config = dict(
    norm_eps=1e-06,
    bias='all',
    init_std_up=0.0532,
    lr_head=0.00954,
    schedule='wsd',
    steps=5178,
    dataset='wikipedia_en',
)
Each number is 128 + 32 x the weight over its row's rms, rounded and kept within 0 to 255. Layers, rows and columns count from 0. Numbers have three digits each. The size before them is the row's rms in percent of the matrix's.

# up: layer 9 MLP up, 512x128, rms 0.148, rows 471-511, columns 0-63
# down: layer 9 MLP down (transposed), 512x128, rms 0.138, rows 471-511, columns 0-63
up471 095:100133147155087117139188134068199098139154145111117087154126138198129119164094185121125124218132143149131144139146148160110135102175103127149149125151147134108102170105209136139068193083146085
down471 089:128153082159182161110057127157120063119091096152128135136149111030118140124112137135148100020112105103136085089106097129134139163113153121092106160126142111098136095214094100071150083134076129
up472 113:178130150054095101085119092170155148135155107091100095093149129115109178101111122121082201133097116138156153048107088167118159094159178158088130134130148146148081155101149180153123122097136157
down472 110:119113131089107148125105095128141067142127143138171012144145159138110134137120076150095165080144115141093150170158080115156117142170135149165097113150143137134141111160101145117158093135147136
up473 107:145113157111143122199080067164100128099147117146155127145133087158092132144122222089102164154179091098086143192105145104082134109095115125137103127152089090165101174145097108190126137088132130
down473 102:160127126104163116142078093143165157117149109116164165143135183156138130168172135112188098076090071111184111134161125086110171119138147106123224134139118056104105182095136121136098083114159149
up474 097:124119143123108179158142099071154123182094100127165162108143148120121104128163136116087137170105074141148165116184160125138167114105141179115167159109126120132127129110136078065130137089124102
down474 100:124118172112164087101099116080150134170110137144176068209087118108164159162096094112165124136159084120123072090176161091200091127142110065113181122125052108076125111085162083160183110104173080
up475 099:130149135116181128147077129130105091119130166128139125125081106148146193123107121175111102203159154138083141122176145169129118137096112199122066132125106112147120161101152118088113166154099091
down475 099:102069127096125124182128120120145076149083109181172049123100149128108127083088108115082155085116121153071104142166133110114129105101141104104145115091136124104087131118170129140165146140140082
up476 103:198103089091120154127141206112116168149090144168154095142153116114096125131095137120148155163139130146069126112139080140125107153175174088104110155182117175097149139169169174094128095123094203
down476 107:125173124188173107152119111191114110087048128117158173139126171086150166165092091082096141090152091142163133077101134099154158144101129108192104140152145135116144074112131120077089127103151072
up477 100:143118141146131097081172126094109122141149153076161172143082141134156159111143144093144104180177114116114185097063148086120090136141094118191134142146172098126133102123213114094131129094106111
down477 092:069182124086133151157128117126109086120135072216068082114201138166122130153134146164130169117095130128146082136156106196145121127146131129129135140082113136138130125169099148160160061159141116
up478 098:109137105138097135137103097160167158164135127179161140073099135137160130129109148158088171105125111112162113155063120113116137147158157137130137117129076057109122063143101046179113106109104066
down478 090:133127137145150141110157135113065112098160094081150150165131164143145165147219132095160067101082146173118082083160162122146078107138154147157126126143171180193145156194115105070121128148168167
up479 107:080126158128072166182135076131163130085152156213103166170136125135167148144092163128157134138111158147082157128108175122114132118125106153172115112151140113162214068127184088131139110171107102
down479 110:120161077117125165119134174117188148181124116122174077132128165161155109106079137132132110136149160105095078128117159167085119123117108083143118085137129171150090107083192135086111162072156159
up480 107:128124156071151144154164105153127102100081183119153107156142132122137113147103119094091168132121155104124107128092161168116114219117154143189151110160115123130165083143098129115133084143119096
down480 089:143130129109135123137133198204133159151111130102128123163087179181118154123143150131106119132135154149146114098147141099076070145129145126162129112094113100145123113071148154133150126112128178
up481 082:104101138162082175104122122128083137136146127107105137147125125069191097164183109145132128120205136122168134120115155072157147139091102176106142098075107070099126150089199129175193066154112138
down481 092:135116153125102129138161072088202103095176125167194054152149137174133165133086159148105088123102125195170118158131112127106091074143131113179145117099159195101123103128090123072087149129109075
up482 092:119138176087127154153135117149140188059176171096072111132146134132121139109137111137170143087109162138091086060121101121154146144170099187096132126126121148110116150153112076193094105085128096
down482 092:134102102118104084037094186166125090172178159108160110139090140118138080103104100082081116141119068121183132136146131116098109152106178114148147116116144133131144089081115173103108144170172116
up483 098:127120124123081134213178145141131101109141132116154108161123140034068166099057095130120145101107177123115167169132125132211115065078165075144178134099109085093122158104165128089129102063134146
down483 098:167046112095171102125118140101124130134158147121088070106109092204115126070088124114066111112169123111150096197128122176132134139138145066198110113130117159145061134091114105130132117111125212
up484 102:080128147161118124087116068147127132106140126039181184151137090037116181135137110071071108117201185165117140064142140117131107131136104096142151161129114133119153135198146122131162183139099097
down484 104:164142096137139102181139107068110145120071107145126041103132156159111123103129135149147165155125109120145158138074148164152126095185099159130063121125200116166142172097165162153146112183090096
up485 110:138172131136156070125064114102111149097159101146137107139105155121134136097067122125139141148153125110099133095091099110098085122105157130149105083187115200165137141064132114157116142069108163
down485 110:077084134137131116112132124107138132145105116123161202115118162077188107155102161138102141091161034159166114205161156138127104159101097098163120057098093140062116143123066147077179104112132134
up486 105:158106144113070103122137051140135124089162135075079147097134162112137168100111097112156155143142157140112090112208071203207146095138104148148095125142094179134158138137163114100143134082119124
down486 097:109053139095137131151108125175132158216110147151172045141147074073145128078126096143114098084112064093109146099100137087087086177162122117088133099104187188069097149087156142144172103133145170
up487 091:113150094141116118098155113141164073094091129172101156086095120124128161173123169145127154073122134085083107098141154114146148175097131120132136123185127033067136148178090137116072193183148176
down487 089:109101207137124143184129136092153127165135148087164138157128159098172124089193154104144115164098127176065135143104146126120125093173104204106139150102109139195152077113136079113136096134074116
up488 112:169136175105155149107120095140203156074128129141083090135159065119151129111129148112129186138110098175162169118166120188135156078096112135114156094136167128133081135070168087067086084171132134
down488 111:123110098094155142097137130129137127180135095110106115111174155092166137090114079126083097096189147189117151119109113184184151141137115113162123134123154154104169119120125199118072123112170167
up489 087:086052053193163159135113102168163109123123081158151092143144173135102179150169097122114168114142132116111120158130108102150100155121179159134143152162108098088079198187178082056128128112141174
down489 089:204107171069143154079141175069108070129108159194129112174145106153135116145123214173147146166151098151143109115068084090101162075128196132113157095150089158100171138058123142123144164137109067
up490 098:106107109120107105129106110075144135092128133153100144176097099169136144104152223156133126158157150161124094141157199167181156156125099166097149104140116176103167146093129183050121106161064107
down490 097:121166170163179191089133165176124114163093066171131070077161124095107115160093075101140160104078143100062134083138129116095124114099102045189098164152085126100112087148159072143143131114180092
up491 094:124238121072142082109116107127114101095054092129130146189153126187125221091149163128081122119062137134108136178123105144122127089135158126158120111141175126174130134169173094144115126154153137
down491 095:196065138181051171113136132067163110138162193116140072088111153141138091177147136135116109144120100134151132121111101129136148138153157126134115075172093122062077126137124131127160162117090075
up492 097:102075132151124141058139144095214132172087132108108137111163161168124115121127106132090138142132157054085102137142079132085135128112110129121134121129117215179182082112135142165158112140104071
down492 094:111149150190155105146113108179091204133106129142172185107092149059117132104183119101168105094121093182183133139082117100161125127107145157062137158136125068133146177179098098150175080123110124
up493 105:138141169126056095083135139127129190088058164096116118142119183133118147115153107135068119142185133085142142121109139110159119097144150139126150191176127182088127089118091112095140141135090124
down493 105:128127105117177127103113106128146124120177110114090133100123098172125092114124169120174073081089122159064145142126071140142181107078090123102144048134175151112146135119125109197092098090120108
up494 090:137166143122140144150116162133100157131109124139124132154175128115179095113140099124079124135218136123204164106079125155172186080083107109102132090124144110103162152119123150158108128150120123
down494 092:128105124110105159103201083102167113121139102189144128106111116145091116152146091147120165116062136122057112140145140069119115151144161148152102156152113176132106109143150100136128164163103118
up495 094:115150152085172133124161136129192150135082119044097125179126056088163158128076115156155142088150136140123166120111102107118195112127156166125141109116139153099137192105079084102116073117191096
down495 098:175139159116132130140084076115137160122135112126087097174137148162152174098099159074142099096134100140155106171161129233167079129183100156129083180150119173170127163150112120091124136078165122
up496 104:202082141087153121194185098148136138129188046126145126150177102093120088152105147174187159159132142148159145078137151157114130216131119133098083095182118101081103070152159159090104160134116122
down496 110:108118168108133145153131118116098163113087114116111086109164058111130172042178093107082192127151136104125090104140164131129113141086171121110123076030146130167161166108148066081179114165165190
up497 084:138155081109161131152076139146116104079126103104161125115154127122157117159094192054163187129100155093146048182145117158204185154130140135134140126123103089101104134213148109180137176144139115
down497 091:125097137147122126081210140110113143157117132166119122125089078136114121044166102144155079135192182134163124105131121093134128140166158122174094160139104168130121162033158132108137150100105069
up498 107:202205221106131164142082126146136168080123189170154115106134126119144104120169154133118088095159156112105139077088167126163147132111125164160091108182175072124100128130140137163158171175101133
down498 108:114148118140162122107143181129143099137124082068143125156113108131167107125123131160111125196111180105125158154122131103087108064086199117109064112168170170123146085114098079098128130100146202
up499 101:120060137111131128091110108181117101102026118108142111135191146099115166146101065119101103078058066131095106098150079118172163163086162171120131144155154138127094118112119119138149129120100166
down499 096:184159101139135125146105098106182138219168117138123087118124085151116154127164189100144084115173139112108136144136101128052103132180122155133051107166095149162130117156163123199101122149164125
up500 104:055146201131103132137087130156132101155105147151093118151122095109075104101207121169157149124148063174169139111108158143158092140089123091161149087168144149088169119152088108113148084073122142
down500 114:103133089107131163178151093092176113151126170162027180078146101181148149091146087122095159164115121150081137186108130171136101098133116088153166173127121144108105138060123156102116167114161109
up501 094:117179130063160088171150126156110121166086142065121103133111167191102085172142208167192143137135129108115102104155184138125178156169171057092097116127128150161145160139105138124087102109119078
down501 095:141122162107070154079107118105205150132136121146055103129150106085121161112130095102107133077129121176118132113149067069162096116094083143151159147083127133110070102150139132142138089151143111
up502 108:121147179120092146128082173108157122135110114108125136157133074076106171116135078154167166173120061132098161070121103117123177161134171112145093085158073135185180119187174076133113182086091151
down502 100:111085139177088170126173090068058098140156105113120163163122143209165140179107150163087143147141145125094168118126128159134101135119100117126074127156146135139133083136064131151152171152099107
up503 101:153054141117176160202132107137156126116158107098139126125156187127144138165211146118112155200139054057127086092102147157128148167127080145152109092145119092112105070122200055096122174140163107
down503 102:156058138191121169085088084092079084145153123076113148148105141080148108118122106128109102127130087116099113126160168168140110081140127106111151121120066185096141141155155104071136135171078125
up504 111:181121157231122133129122190156081140079111098115140143102108192113142091129114126166120174193131120139115106137136145124126148104157077105074131147139115148092064109154092158113096140103123200
down504 118:110152139118157148100109085143145108162078086108117163132114150173128117138150153147035114135134131132155158165099166181166128145137164170111100097159137173151179159102084077132082122077062162
up505 103:182104092061148133146143074176156109175134118146152078147162101146109124114182101112144120206112186118113103135095163115118160143096149111118127136161182117096115158111121153183116166135108130
down505 102:164134110176149169139152139164146061073108119113083161139151102176162054135121147164113096161165143138106160124173141089140123175101070088137135150098167093083127164122144136132116169074139089
up506 099:155132126070161135167104123145073113120106098129099133150173142070075136111157150147128125155121059180100095130171147182118130116178146124136109114143115076117095142127136123209106162090104140
down506 104:151122102142098112070162083105119094115092099121096084024146164110171162144124117091147142083124139129124130109127075124132136147181128103108146114120150192075161137172123105118152150070102084
up507 099:130152118156173149163174198130146141084101115092088070164179129130162129114125126046121143097115113151063102102060081156126133106175114155123158126157113130130132140225119110125100145174141151
down507 096:129121169143129098106099109041121120125170143139158178160151137091148101139109208165112097096176219115161153193150131121128141212117160166182155144109095192090133153138188142109112134117108103
up508 120:128128155141135104110133169159138099151155089077123146138132125124133158122155132144191111084109207113121155125134113160063126151104112133090104161144083108147067125118131123153145156150116120
down508 117:137120131134127120120139125112110099087104100080132151085155083096119132179103167158144172109147068167075131133103102108102157114122109117095118106132141153065109102160129079136122139144099110
up509 111:100133121112083035148131161130136109164094119187083124123188098112114121162163114142164194103097138157056126110129166120178119115155114139082128148167065106095146126109119101159099108138156074
down509 109:063114177117092102105180107115160164131145132109114112153145171101129089094097129078093155149120064212108138186120067084109119178158118155122116129181084127165100147137092110195114156168088192
up510 105:068162184133097106080156140101151133138143174147121134168132088153157083170113160172119114118088155141127149122065167095153188118101104119156166118205126102073099108159113110105061122149184156
down510 101:187118119139120167148117129126165133100107115102199118116131165108172173156172148089109143106125102120185086140155112110133087134110124117162177152068150163107153139149156096119147059098133076
up511 087:051169062141132144132151155127156147150100078138141112202191141112111185133126215166152170098098145126115186134177153152087129157129196193168156101133112111137148186165131163093121099137195119
down511 084:111109170124108096078149097134159139132170139123123094136113104111117169149123146137129108175099135143089113122119118088128156090103138165107085134141102096099175104171156200188158140171097134